{
  "head_dim": 32,
  "d_mlp": 1920,
  "activation": "tanh_gelu",
  "tie_embeddings": true,
  "init_std_down": 0.00441,
  "lr_mult_qkv": 0.5,
  "beta2": 0.99,
  "final_lr_fraction": 0.03,
  "doc_mask": true,
  "steps": 3983
}
Each number is 50 + 10 x the weight over its row's rms, rounded and kept within 0 to 99. Layers, rows and columns count from 0. The size before them is the row's rms in percent of the matrix's.

# layer 6 MLP down, 320x1920, rms 0.103, rows 29-101, columns 1344-1439
099:54 39 47 44 40 46 50 50 26 45 58 37 59 57 45 49 32 60 34 32 45 50 41 58 56 62 27 57 28 30 54 29 60 39 64 47 76 55 44 61 57 49 54 45 73 38 42 50 51 40 45 37 57 50 34 60 43 45 67 47 31 43 41 62 69 36 58 50 51 28 35 44 40 58 42 43 55 44 30 46 57 50 53 42 78 37 42 63 44 54 52 64 59 62 57 48
101:54 39 51 34 47 56 48 41 59 54 32 36 52 43 55 56 40 63 50 41 42 64 52 51 57 56 45 62 66 53 49 62 38 41 48 49 46 67 59 35 23 51 47 57 34 48 52 38 31 55 46 50 59 64 60 46 36 44 48 42 43 42 66 42 57 50 34 62 79 50 55 49 46 75 62 37 36 41 64 46 51 50 54 49 69 54 49 46 29 44 63 64 40 46 40 52
101:50 57 44 48 62 50 46 50 52 68 55 36 52 19 50 46 46 37 44 47 58 42 51 57 66 29 31 50 44 66 62 69 50 43 56 53 67 50 46 42 52 53 47 38 53 45 35 49 75 48 60 68 43 52 50 72 53 47 53 59 41 61 33 63 38 49 51 53 51 42 42 54 49 52 46 48 58 33 52 47 38 55 58 39 55 45 49 49 57 50 40 26 81 38 52 57
103:54 55 62 55 57 53 46 38 52 57 48 64 43 52 40 56 48 43 43 36 53 73 47 33 63 54 48 61 47 39 58 45 61 43 58 55 42 45 45 55 56 33 55 44 39 42 44 53 36 53 44 59 29 47 48 57 64 50 39 62 56 47 57 38 34 65 47 51 39 59 51 46 67 58 32 50 41 60 64 41 53 42 57 51 78 52 54 30 44 72 52 62 55 43 52 37
098:61 57 53 48 46 49 32 41 33 40 28 31 59 39 62 43 52 50 61 47 41 37 61 53 61 55 54 53 50 43 46 57 58 72 29 40 37 55 50 37 44 31 42 60 57 52 44 59 38 37 46 57 66 54 43 43 52 48 50 31 39 60 57 49 50 39 63 40 58 28 55 62 39 55 51 42 53 55 52 43 47 53 33 45 52 64 29 45 50 38 47 53 39 45 50 65
101:44 48 59 55 41 58 40 69 60 45 57 53 46 39 37 36 44 40 55 56 67 66 65 46 44 49 45 55 43 52 56 62 43 51 54 55 62 43 59 57 61 55 47 46 47 52 46 59 54 48 51 37 54 70 59 64 45 56 43 50 55 47 47 48 50 37 62 51 51 51 47 45 48 30 54 38 47 46 62 29 31 49 63 59 40 31 47 32 80 57 42 44 57 48 49 47
098:32 55 31 47 33 61 50 58 42 60 51 44 46 47 52 65 42 61 40 66 44 48 59 55 48 37 44 42 32 48 59 55 59 63 59 36 43 51 70 51 39 38 39 55 66 53 50 60 62 56 61 52 39 42 47 35 40 39 54 59 56 41 59 47 50 48 51 52 29 44 69 38 28 63 56 48 37 45 37 50 41 57 66 44 51 45 58 52 57 40 42 65 44 45 54 35
100:48 42 48 53 56 52 67 49 38 60 46 38 34 19 64 45 53 61 40 46 67 44 73 51 64 43 52 53 47 51 37 28 64 66 51 55 48 47 34 70 43 61 51 43 57 42 51 48 49 59 43 53 36 49 36 62 48 53 53 42 48 35 61 42 38 43 45 51 50 58 38 45 60 49 55 33 53 45 42 47 50 54 47 47 48 59 46 63 59 55 40 53 41 60 32 51
096:54 57 48 46 34 53 50 60 49 67 44 44 56 51 49 67 54 63 49 45 50 49 43 62 55 75 55 60 49 44 46 47 61 43 28 63 46 59 47 54 49 60 53 44 47 49 32 81 41 38 57 47 27 70 55 47 44 57 51 55 37 46 51 45 48 39 65 61 57 53 32 52 63 57 47 52 63 51 46 32 46 36 38 51 30 47 55 50 65 49 50 61 47 47 45 73
103:52 54 51 61 43 43 67 34 40 60 58 55 57 61 47 65 43 43 37 36 61 53 45 35 51 57 33 60 34 37 44 44 46 52 42 50 52 38 38 28 50 55 42 59 60 64 72 45 55 39 50 36 42 59 47 46 41 56 15 44 47 57 54 46 50 55 51 57 50 64 33 59 55 42 59 42 56 47 66 49 61 64 52 35 39 38 49 50 60 30 42 49 61 45 41 53
100:61 65 51 70 52 43 60 55 53 50 42 44 59 71 48 41 59 44 50 50 64 51 49 63 71 45 68 46 48 45 58 38 54 28 61 53 51 34 38 49 60 59 48 55 46 50 58 43 34 46 44 54 18 57 54 37 53 43 59 40 50 46 51 53 39 51 52 41 73 44 49 49 65 42 33 56 49 39 71 59 58 41 46 51 47 48 44 47 47 32 34 51 36 55 53 32
099:52 38 59 57 41 45 56 49 56 42 42 44 45 52 47 70 42 49 34 44 23 60 44 61 62 39 57 52 45 62 58 44 43 52 43 39 49 52 57 37 74 40 63 52 51 37 39 38 40 30 60 73 54 40 32 48 46 46 35 51 42 51 51 60 46 54 23 43 60 47 56 51 53 54 52 44 43 45 51 56 55 57 56 51 33 41 57 50 46 51 29 57 56 68 52 56
099:55 44 57 70 74 61 65 56 39 50 70 58 49 60 50 41 58 60 37 53 54 44 57 59 53 49 57 54 65 50 78 76 58 56 51 57 63 62 62 64 62 30 60 54 68 53 51 50 53 69 42 55 48 51 51 46 52 45 72 41 45 72 57 55 46 42 67 34 58 52 59 50 38 44 62 61 44 46 58 53 42 63 50 49 53 38 62 39 63 45 51 43 62 67 46 40
102:56 45 48 32 40 31 50 31 47 62 65 37 35 54 36 34 56 44 58 38 35 49 39 48 58 27 39 41 53 61 35 48 63 48 46 44 46 50 51 43 51 48 47 40 52 45 48 55 33 74 53 50 46 39 64 51 31 41 52 47 38 45 52 46 41 64 55 28 64 64 59 34 46 43 62 46 38 57 34 52 45 41 43 54 61 63 53 33 51 66 56 57 31 43 44 52
102:37 44 49 45 58 45 56 56 64 44 42 44 41 47 53 69 41 33 37 50 55 43 29 60 43 50 53 55 55 36 64 35 41 45 26 51 52 44 32 53 51 50 24 31 59 65 67 42 53 45 32 36 53 42 48 47 60 57 46 48 45 50 52 62 47 67 57 41 58 61 61 40 39 56 52 43 42 52 67 52 69 48 44 56 43 61 44 49 43 43 51 46 45 53 56 51
099:43 37 51 50 49 43 31 39 39 73 68 57 58 62 55 65 53 40 55 49 31 50 53 38 50 45 42 41 45 48 50 46 52 49 58 32 38 47 56 38 36 41 50 44 36 54 52 63 45 49 50 55 40 66 41 43 50 61 47 28 59 55 51 54 64 47 69 56 51 60 66 61 60 31 50 54 39 61 67 58 51 46 38 43 54 42 49 51 37 47 75 57 46 40 39 49
100:61 63 57 50 64 34 48 40 42 59 50 62 48 56 66 42 34 45 60 35 54 53 59 42 58 35 51 52 74 50 51 58 54 43 55 42 41 52 59 46 37 52 59 55 51 57 61 43 67 42 39 78 66 44 53 76 53 25 62 45 48 53 55 58 42 47 52 52 49 56 61 31 46 26 41 48 59 49 37 51 73 36 47 61 59 45 75 52 43 42 50 51 48 62 57 69
098:38 23 54 41 65 57 49 59 54 52 56 58 56 50 50 42 42 59 59 44 47 49 58 50 49 52 61 80 58 46 51 79 49 57 38 51 67 47 33 50 66 53 64 45 53 45 50 64 47 28 48 55 45 79 55 33 50 50 43 48 66 60 53 48 47 50 56 39 73 56 40 50 47 48 51 54 72 61 50 52 45 43 62 31 48 37 53 59 46 61 51 51 48 40 49 35
100:53 48 46 46 51 59 42 37 57 38 39 64 46 35 61 28 47 55 34 49 65 29 43 39 57 57 45 58 54 51 39 33 38 46 51 40 36 41 54 64 51 55 53 55 42 45 46 39 46 47 46 33 39 48 50 36 52 41 45 56 50 40 76 61 45 55 51 53 45 50 64 30 48 59 51 63 70 59 38 39 57 50 62 43 44 35 55 57 48 59 34 59 43 52 40 52
100:48 52 36 54 58 55 54 51 46 41 33 61 37 60 49 38 58 49 47 53 51 49 49 58 62 44 37 47 58 45 44 47 44 55 59 61 32 50 64 50 33 54 26 46 40 82 67 40 57 46 34 39 31 37 47 49 53 56 37 46 45 40 45 44 33 39 51 52 58 53 53 53 58 61 43 57 56 56 39 37 60 57 42 35 56 65 52 47 31 44 49 51 43 39 61 34
100:46 32 52 49 43 49 44 50 72 58 47 35 64 57 59 53 49 48 36 48 58 73 60 43 53 35 59 50 40 45 56 36 51 56 59 53 52 32 40 42 51 58 59 68 40 42 63 74 36 45 53 51 62 59 46 46 70 55 41 37 54 55 38 43 67 55 50 53 74 57 43 67 45 43 54 65 25 50 71 46 52 59 48 51 37 27 60 40 50 47 63 46 40 70 63 38
099:39 47 63 46 36 73 55 64 69 55 54 40 43 27 62 51 60 42 55 33 55 46 67 53 55 41 44 52 50 46 64 58 48 56 66 48 58 40 33 54 55 53 56 53 56 57 65 35 54 50 36 55 41 56 52 57 48 33 40 52 27 49 49 57 58 47 46 59 63 44 69 45 38 50 54 40 59 53 52 62 37 58 71 39 35 64 34 58 49 72 63 59 63 54 74 52
101:36 37 49 70 59 57 49 53 47 51 47 50 50 43 50 82 47 38 42 48 50 69 51 37 46 57 63 58 31 60 30 58 52 59 52 56 55 52 46 42 43 41 52 47 55 30 54 43 48 72 49 53 55 35 53 57 64 65 34 48 65 59 46 51 39 48 64 52 22 46 37 54 53 58 51 41 54 36 28 56 50 43 57 35 44 61 42 40 56 45 61 53 56 41 56 49
102:74 68 44 39 61 44 49 56 54 71 52 60 37 43 59 32 46 43 43 44 60 53 54 62 58 65 39 62 54 45 52 60 46 47 47 52 58 63 50 56 66 34 35 44 73 33 58 74 61 61 63 44 60 56 52 59 54 53 41 52 45 44 56 45 47 51 47 46 49 35 49 44 58 51 44 48 48 50 39 57 57 60 54 42 36 55 48 54 24 55 45 42 35 32 49 45
098:59 39 44 59 48 52 50 50 42 57 65 55 33 53 35 42 74 56 52 37 40 37 44 61 39 35 42 31 44 67 55 54 42 56 31 39 37 53 56 43 38 48 56 45 39 51 48 57 42 51 53 50 47 52 69 51 43 43 56 57 38 55 54 63 39 50 64 59 51 51 64 26 40 64 57 56 37 36 50 44 62 42 39 67 71 53 50 37 37 51 52 47 58 45 56 55
097:57 50 57 54 52 46 48 72 48 43 54 33 43 26 43 72 55 46 56 53 59 41 49 67 54 47 41 38 34 54 47 44 44 56 42 50 37 51 38 48 36 60 53 38 50 42 57 68 52 58 64 64 57 57 56 47 55 61 37 58 50 41 44 62 48 43 51 52 59 53 54 24 66 45 73 65 50 52 56 62 42 61 44 43 51 67 53 50 66 64 51 55 49 39 46 41
099:47 62 42 61 63 44 64 52 42 68 37 48 49 38 46 55 56 38 35 45 38 38 58 50 71 38 49 32 52 43 65 68 58 52 55 37 38 43 65 59 60 55 38 54 58 62 60 62 64 62 26 77 63 43 45 37 59 37 68 58 27 38 44 36 44 64 62 47 28 46 53 61 53 58 44 30 58 49 50 39 41 54 39 52 43 49 53 48 59 71 43 32 53 39 56 36
097:46 57 60 41 34 33 43 50 52 45 31 50 52 56 38 39 40 48 36 62 58 52 34 58 37 58 52 52 77 43 36 63 38 43 57 44 44 35 43 32 23 27 50 39 43 43 45 44 58 42 52 27 51 59 52 45 52 54 51 39 55 31 50 70 54 32 57 49 32 50 53 62 41 65 55 58 51 57 61 38 40 37 59 54 52 42 45 50 52 44 45 35 56 33 31 50
102:39 48 57 44 52 36 48 52 58 45 55 36 56 55 48 44 57 32 62 32 31 41 49 44 33 38 47 50 60 58 67 49 70 38 45 39 49 58 51 40 58 57 47 46 39 55 60 35 47 62 36 58 58 49 33 37 52 47 59 44 49 52 37 52 44 42 36 46 50 50 44 54 56 54 41 50 59 51 43 57 60 39 55 55 51 41 55 50 61 42 55 50 49 48 66 56
101:48 53 63 51 62 69 56 57 46 29 50 47 31 38 66 17 46 41 57 32 42 58 71 43 51 41 42 60 46 52 68 65 42 57 47 68 67 66 45 51 39 64 42 47 67 56 48 58 67 34 56 74 57 78 53 47 52 54 54 45 48 43 59 57 51 35 61 63 57 54 54 45 68 64 57 41 54 41 33 49 42 50 33 51 50 33 39 66 41 51 47 39 56 46 63 40
101:53 42 49 28 46 58 57 55 55 52 61 63 56 66 37 35 49 49 48 43 41 67 43 38 42 56 57 63 45 51 57 62 38 42 56 36 59 52 45 46 49 42 51 59 44 60 56 54 59 52 64 58 50 54 48 57 43 33 60 67 36 54 71 46 55 47 47 45 49 57 44 42 40 52 32 57 56 36 52 54 46 40 46 40 64 64 51 44 46 65 49 65 21 31 46 50
100:55 35 55 40 43 64 51 44 54 54 41 65 54 52 42 48 50 54 66 27 66 40 46 62 42 49 64 56 42 52 35 34 68 59 51 49 61 51 51 39 48 56 57 55 37 48 39 44 31 39 27 50 57 32 50 57 46 47 30 41 52 70 52 44 54 66 54 57 33 48 41 44 43 47 31 41 47 54 28 49 58 66 53 45 48 54 60 58 58 59 64 48 52 71 58 59
097:69 50 48 47 68 44 54 51 58 47 40 38 55 35 39 49 41 47 60 42 56 61 62 69 48 39 49 42 61 60 33 46 43 68 52 43 47 41 58 44 57 43 52 64 44 62 57 52 49 56 48 27 51 48 34 42 46 47 36 66 50 55 46 49 27 55 53 49 67 52 55 41 53 74 42 51 39 71 53 52 55 48 49 55 29 67 27 61 41 41 60 51 62 48 57 28
101:49 55 47 60 48 63 41 64 45 39 34 57 65 38 50 61 42 64 41 67 37 59 51 60 47 41 36 40 60 61 63 46 38 53 50 55 55 54 39 50 62 36 62 33 65 65 69 57 55 46 55 67 67 64 43 49 56 41 56 37 50 61 60 54 62 51 34 54 56 60 65 59 47 60 58 39 45 41 75 53 46 53 32 41 53 48 47 61 46 48 52 44 55 58 36 56
103:46 38 61 79 57 63 51 46 40 52 37 63 54 44 40 56 40 53 56 44 59 48 50 48 62 46 50 58 52 59 46 55 45 53 67 52 31 48 45 49 71 60 68 55 51 59 49 36 49 44 49 47 40 54 52 32 51 51 62 40 47 60 50 25 43 62 37 39 53 49 33 51 56 43 44 54 50 66 74 56 48 53 56 46 49 48 48 41 34 41 46 28 35 56 70 55
099:56 53 37 34 49 60 43 74 51 43 49 70 62 50 42 53 46 46 50 52 45 61 43 43 63 43 44 72 59 44 44 47 47 56 70 59 33 52 47 54 55 48 53 44 43 61 66 27 47 42 48 58 67 50 65 53 53 50 53 50 46 45 54 60 48 58 66 43 51 59 51 56 30 44 45 38 68 40 27 58 28 48 62 49 56 34 54 38 44 31 43 56 62 45 44 62
100:54 42 60 62 56 57 59 67 49 52 54 56 58 47 40 28 42 64 46 56 68 49 55 48 64 52 31 54 48 53 70 41 42 53 47 44 79 58 53 58 69 56 53 46 74 67 61 64 40 56 52 47 40 49 46 60 48 58 40 54 49 30 55 44 53 61 42 46 53 60 47 41 46 45 58 46 50 59 74 45 48 49 59 63 49 40 46 51 41 61 60 63 44 65 58 40
099:31 60 55 46 60 72 52 55 50 53 56 59 52 58 63 58 54 54 58 55 56 51 41 42 40 54 49 35 32 47 53 31 45 27 52 33 53 45 43 48 35 45 59 46 42 70 70 32 38 61 50 54 38 52 31 50 44 41 44 58 37 47 64 73 57 57 51 55 31 63 34 40 58 51 46 55 43 63 72 58 53 39 42 77 48 50 43 46 48 47 38 45 52 49 50 51
100:54 54 57 47 61 48 52 42 61 64 65 44 46 43 45 44 48 57 15 49 64 51 42 46 39 44 49 48 53 61 57 37 67 63 52 40 53 26 40 36 56 36 55 49 47 43 56 27 36 46 58 51 48 45 50 46 49 53 61 69 40 60 55 53 58 41 60 49 73 48 58 42 49 67 43 49 62 32 51 48 36 67 41 54 59 39 45 53 56 38 54 50 64 57 54 55
095:46 44 58 47 60 52 37 47 45 51 65 48 59 50 53 88 44 64 71 53 50 51 64 58 42 48 55 49 56 38 49 43 58 57 39 56 51 45 40 42 38 51 42 58 52 44 50 56 43 42 60 55 41 52 49 58 55 53 52 41 59 44 36 43 52 37 46 65 55 66 66 76 38 48 55 45 63 27 43 53 38 46 64 48 55 40 40 57 50 55 46 61 61 56 66 68
099:41 47 43 59 66 49 47 58 52 45 48 49 57 53 51 67 44 55 42 47 51 48 25 51 57 68 45 31 52 53 54 49 52 40 54 31 53 59 53 64 49 45 42 39 46 50 31 60 58 51 55 50 69 37 48 59 51 58 62 53 49 62 65 41 47 41 47 58 50 64 52 50 44 63 33 62 53 42 50 58 49 49 46 48 52 41 50 42 59 34 36 35 57 54 55 69
099:48 48 39 46 43 41 71 72 41 68 60 41 47 37 55 37 65 63 56 47 38 31 56 45 53 55 53 49 39 50 47 66 55 58 41 37 71 60 44 46 48 42 61 45 34 56 46 60 35 42 52 38 39 61 71 51 33 41 36 41 49 37 49 50 35 55 58 44 17 46 58 49 47 34 40 56 48 34 34 55 56 61 39 61 60 30 37 35 49 33 39 60 40 53 44 62
100:48 26 33 36 49 65 52 53 33 44 45 56 61 47 45 29 25 61 54 62 53 50 37 57 57 60 55 41 53 62 50 54 45 22 43 60 46 32 54 61 47 40 44 39 38 52 48 31 49 50 43 37 46 52 58 43 69 57 57 38 47 51 48 50 45 37 46 55 31 32 39 42 48 31 43 55 45 55 46 30 40 54 47 51 59 74 42 42 47 56 49 16 50 41 32 59
099:46 58 50 65 55 43 45 42 50 49 48 38 51 65 55 64 41 41 38 44 46 48 60 60 63 44 65 60 43 62 46 38 65 56 44 63 34 48 44 46 31 34 42 46 62 62 64 62 42 32 38 60 64 51 66 51 43 73 61 27 74 40 56 59 80 65 58 49 55 40 38 55 34 43 50 63 54 66 69 48 54 65 38 49 50 62 75 59 42 48 66 49 68 42 51 45
099:60 68 49 47 42 40 51 42 60 58 60 55 40 37 32 75 64 66 44 60 53 60 62 40 52 40 61 49 58 61 46 37 60 56 58 60 56 43 39 63 53 55 65 34 56 52 52 38 40 47 51 54 29 48 55 41 46 52 57 44 41 40 55 64 63 37 50 64 56 44 63 58 45 44 45 46 59 54 53 49 47 51 49 48 48 46 33 39 60 27 49 56 73 54 53 76
098:40 43 64 54 43 45 60 52 74 55 43 39 42 38 42 48 43 39 55 50 43 41 46 54 41 49 54 46 60 45 51 31 37 61 65 52 59 64 54 62 42 48 58 47 35 57 53 41 41 54 35 42 43 43 71 35 60 55 38 67 33 38 59 60 31 59 51 56 60 49 50 55 44 60 56 49 56 40 45 47 47 25 47 52 48 38 49 40 47 42 59 44 46 45 39 59
098:66 47 48 63 45 59 47 39 59 51 30 30 71 40 41 54 63 47 37 39 51 47 64 52 65 60 60 39 54 58 44 60 39 55 53 65 43 67 29 56 62 51 49 59 44 41 34 47 62 42 42 27 43 39 44 36 47 49 45 32 68 42 73 43 55 52 47 55 43 65 45 61 53 40 43 25 48 46 45 49 45 65 47 61 59 42 53 57 45 52 39 50 43 40 47 46
099:58 35 57 67 56 50 55 45 25 51 49 45 46 59 58 48 39 64 52 36 55 34 68 56 34 66 45 55 58 54 50 61 56 58 57 56 50 49 47 53 43 52 56 53 51 53 39 51 62 57 50 52 29 30 55 38 61 44 60 61 43 42 45 38 60 25 51 41 33 56 56 55 52 53 54 53 43 40 47 57 39 44 49 55 59 60 50 30 47 48 55 48 55 57 45 60
096:48 58 52 46 40 70 54 57 55 27 31 22 62 28 38 59 47 54 51 44 57 47 46 73 56 59 56 37 39 56 53 50 70 74 43 39 46 49 59 58 56 40 62 26 45 41 47 33 56 38 53 44 35 38 46 54 45 54 37 56 53 43 51 39 41 46 50 43 48 65 62 57 51 55 53 63 75 49 63 48 45 39 57 47 54 57 46 44 57 38 64 52 46 49 61 38
099:54 59 50 59 54 59 63 69 54 48 47 58 64 36 59 55 57 69 58 60 43 49 67 46 53 48 55 35 59 54 69 68 53 47 53 39 47 38 36 34 48 53 66 47 56 55 32 61 30 42 49 53 62 32 30 59 49 27 70 49 51 55 42 48 49 43 60 39 18 53 47 57 56 56 44 43 45 44 37 50 54 48 33 30 43 40 61 55 42 58 56 46 74 56 52 48
101:49 46 61 62 55 45 52 59 53 45 42 60 52 70 49 55 40 55 45 48 54 51 53 53 63 46 60 45 49 62 44 40 54 52 55 42 62 35 35 47 46 60 35 60 42 55 48 59 44 47 37 50 65 65 43 66 54 32 44 55 62 54 46 54 54 66 41 60 24 54 39 60 58 63 37 58 59 50 54 48 57 51 42 69 45 42 48 55 39 61 41 63 41 46 51 54
100:56 57 45 46 66 50 51 56 28 66 49 63 63 51 45 39 53 51 33 41 46 42 43 51 50 59 41 64 31 55 57 12 54 57 69 51 36 44 62 43 62 51 61 46 41 57 59 46 67 43 41 57 50 36 48 48 58 62 51 56 62 48 50 47 60 45 54 50 87 57 51 45 54 65 47 61 54 45 41 63 46 43 45 35 68 53 45 47 38 48 23 57 36 49 50 37
104:63 35 46 47 40 57 49 50 49 47 43 47 54 58 44 53 39 49 45 41 49 49 52 40 47 55 47 44 39 44 49 30 54 64 66 50 64 63 67 43 48 35 45 54 53 57 51 58 51 47 37 36 63 48 42 75 60 43 50 38 60 59 51 59 55 55 56 36 46 37 42 40 64 48 46 60 45 54 53 39 35 56 41 55 52 33 47 37 64 33 44 51 39 47 41 43
102:49 62 63 35 39 51 47 64 36 60 61 56 43 52 67 51 53 54 68 59 49 42 59 47 55 45 51 40 51 48 52 48 42 56 54 40 50 58 51 44 59 43 51 45 47 67 52 52 60 70 58 59 58 50 38 30 65 45 50 45 45 42 55 56 44 45 51 54 55 36 62 49 64 61 49 52 61 38 55 60 57 37 57 45 61 66 50 69 55 37 33 70 72 53 56 53
098:20 52 45 42 51 45 53 41 59 45 48 43 50 70 32 49 49 46 31 48 41 60 68 50 42 61 46 53 48 54 43 32 37 52 53 45 76 36 44 44 36 46 68 53 44 40 51 38 50 55 61 55 58 36 46 31 59 50 48 52 64 49 46 52 54 34 40 44 31 49 28 66 54 30 50 55 87 59 57 55 26 43 38 62 55 45 67 58 35 42 62 54 68 36 46 40
100:50 39 43 42 40 60 54 55 42 51 52 46 55 54 40 47 42 60 53 57 81 45 39 32 53 50 36 49 46 34 56 54 50 53 54 60 52 50 35 41 54 45 46 52 48 45 58 41 61 53 43 51 37 62 53 53 45 46 48 58 56 58 43 40 30 55 51 60 42 58 42 40 44 57 53 42 54 63 60 50 51 46 48 48 46 53 52 54 53 46 54 29 44 49 25 49
103:59 58 40 55 46 40 21 49 52 50 59 76 63 47 45 43 39 44 45 48 40 39 47 52 55 61 56 43 50 52 67 29 40 62 36 54 50 34 37 47 52 73 38 38 63 56 49 43 61 61 44 44 37 68 59 77 42 47 66 44 63 58 59 53 42 51 37 46 35 49 42 55 23 38 55 52 52 45 50 46 45 47 38 50 69 50 56 44 46 56 19 52 50 54 52 52
096:54 66 53 46 36 38 33 47 78 60 48 52 31 50 49 44 35 61 53 53 49 36 45 52 42 60 55 57 50 51 34 40 63 63 54 56 52 32 51 49 51 54 44 42 56 45 55 46 57 48 47 46 44 58 54 53 60 50 42 45 58 41 57 49 30 64 60 46 47 43 42 40 56 43 61 54 53 45 39 51 47 41 40 32 42 41 55 55 56 52 51 59 31 62 44 43
102:62 76 48 60 65 59 32 51 64 42 60 49 57 50 54 58 61 46 47 48 64 46 45 40 36 62 50 54 39 57 39 48 54 46 48 42 67 62 55 37 44 47 42 46 35 51 35 50 36 33 52 49 47 44 27 70 52 56 58 51 53 37 63 54 48 42 38 64 22 64 55 60 53 53 55 56 31 57 50 51 56 60 47 56 56 47 54 40 56 52 51 69 40 46 43 46
099:67 32 37 67 46 50 65 59 60 40 60 36 63 53 50 58 44 42 43 59 73 57 47 43 53 45 43 39 58 55 50 52 39 50 46 51 48 46 52 49 50 35 55 47 38 49 50 55 33 42 60 56 64 51 39 57 53 52 69 42 80 46 42 58 54 59 55 37 58 44 42 33 48 40 49 55 38 46 52 69 60 54 41 61 31 60 52 69 42 45 60 26 47 52 58 57
099:58 70 57 52 37 37 57 42 69 60 73 57 50 44 45 42 47 50 55 45 48 44 51 55 60 43 56 47 50 59 64 52 45 58 35 54 51 46 42 53 48 52 33 45 59 35 47 52 63 68 45 48 36 59 49 55 57 54 49 53 39 55 54 60 52 39 53 36 69 59 54 46 56 54 58 57 53 62 52 56 49 63 59 47 33 25 44 55 66 43 42 57 34 45 49 38
101:71 49 47 23 59 29 46 48 38 67 39 34 49 64 59 37 68 54 59 71 38 45 35 53 35 71 69 44 56 64 50 58 27 52 50 48 38 53 53 35 45 56 60 43 43 53 47 38 48 54 31 43 43 49 52 39 59 45 54 54 54 62 49 49 35 33 62 34 34 52 56 61 32 51 69 70 51 64 45 57 58 52 46 39 30 64 52 43 31 49 48 46 48 39 47 67
100:67 52 51 61 52 37 54 65 51 58 49 45 45 55 59 43 52 59 58 56 52 60 55 55 37 39 53 61 62 44 58 56 46 71 60 51 69 57 43 46 71 56 46 38 49 39 60 51 53 71 42 36 55 55 55 57 66 39 42 42 53 55 51 45 39 83 55 49 65 72 31 49 51 33 61 48 45 45 69 50 65 35 43 29 58 37 44 46 53 49 55 64 52 50 45 57
099:48 57 38 41 41 23 51 49 56 72 49 53 41 49 49 37 37 64 56 57 45 49 47 46 58 59 61 57 55 44 59 76 50 39 75 37 39 45 74 45 50 57 46 46 34 42 40 35 49 46 38 74 40 66 43 55 45 50 41 48 44 47 56 58 47 46 50 58 41 45 57 49 45 60 44 48 39 47 38 42 60 54 46 70 43 68 41 46 41 53 46 44 44 39 60 66
097:61 57 61 52 52 53 52 40 47 50 60 66 53 69 48 58 55 54 53 62 55 45 53 28 53 53 63 53 45 70 48 53 45 51 47 39 53 46 38 56 36 30 62 49 58 56 46 58 42 48 46 53 46 43 45 59 41 61 36 39 52 40 46 59 44 59 64 40 39 64 49 28 52 59 27 56 64 56 49 51 40 46 61 49 75 54 50 62 53 54 34 48 41 27 30 46
100:41 53 26 69 70 47 75 20 60 49 30 52 47 43 36 33 49 64 49 57 37 50 64 50 52 44 50 51 35 35 44 34 49 47 25 52 60 49 50 28 65 40 42 37 46 25 37 63 61 56 51 36 36 25 54 44 64 46 47 47 33 60 46 42 47 38 31 47 55 58 36 37 55 44 58 70 51 26 48 40 56 40 45 62 41 55 51 64 48 44 57 45 36 46 49 59
100:44 47 64 43 58 48 52 46 32 38 36 41 46 29 42 26 39 44 63 53 61 29 40 67 51 42 44 60 51 49 58 36 43 50 39 36 49 49 42 29 59 39 54 47 65 58 44 49 45 38 52 41 43 44 43 61 48 69 50 63 40 58 38 51 32 59 58 64 58 38 35 56 61 49 46 39 48 60 63 49 63 34 30 45 55 54 41 59 37 50 41 65 42 53 42 58
099:62 64 62 49 50 59 49 58 57 41 51 57 55 58 51 63 56 50 41 35 31 46 64 47 39 68 57 35 56 44 59 52 49 35 36 60 34 54 46 63 52 39 61 41 46 47 55 45 39 40 43 72 49 54 40 53 65 66 52 51 60 60 63 49 39 29 58 32 51 54 33 61 47 56 60 54 29 43 52 66 46 59 48 56 39 40 46 45 44 35 44 39 52 44 38 66
096:37 51 73 46 38 40 69 51 62 76 56 36 59 43 45 42 80 56 42 65 70 60 55 55 64 44 37 54 60 40 51 67 51 43 72 66 41 52 49 30 70 59 47 55 46 60 49 50 60 35 50 52 32 56 42 54 58 59 41 44 40 45 59 39 63 44 53 48 45 33 65 38 32 44 50 39 43 46 50 36 33 62 46 51 60 45 55 49 58 47 71 50 45 60 38 47
103:59 43 44 44 47 51 55 47 54 58 70 59 60 44 42 71 43 50 50 51 45 29 32 43 38 43 70 59 40 44 53 55 63 39 59 53 51 63 62 59 40 45 48 49 55 53 62 51 47 47 57 41 64 55 54 45 62 58 48 54 31 45 61 55 54 39 49 49 33 69 52 39 50 32 48 58 48 57 72 56 32 55 44 49 60 58 54 42 77 55 29 52 32 44 74 65
099:62 26 64 52 51 69 31 46 49 44 53 51 56 64 67 61 38 45 59 42 42 49 32 49 50 39 63 55 59 39 61 53 47 60 49 39 49 41 50 66 50 57 45 42 62 60 40 42 57 48 60 70 49 43 43 54 53 55 45 45 54 37 67 53 44 51 48 66 30 45 58 50 55 50 53 58 62 61 37 50 50 56 54 39 40 69 49 71 47 51 59 59 41 41 48 49
098:47 51 43 55 54 31 61 52 52 49 68 65 47 40 40 55 49 50 38 43 54 65 52 50 34 42 34 32 47 71 51 64 54 58 41 54 60 41 59 42 47 42 44 54 50 60 56 65 59 43 51 48 55 49 54 60 46 41 41 41 48 52 52 45 55 46 48 59 60 39 52 37 39 54 45 49 62 55 28 41 49 39 51 34 47 65 42 49 55 60 59 50 64 65 71 52
097:33 63 41 42 47 60 47 54 60 32 54 49 52 49 48 43 62 41 58 50 58 46 54 53 46 62 55 67 60 22 43 37 45 37 60 53 53 33 46 39 46 54 47 59 50 36 43 48 41 36 42 47 51 25 25 36 59 46 35 46 55 46 52 46 57 69 39 40 42 49 45 55 37 52 45 68 61 55 51 66 60 46 63 44 45 41 50 51 34 58 60 52 46 48 58 39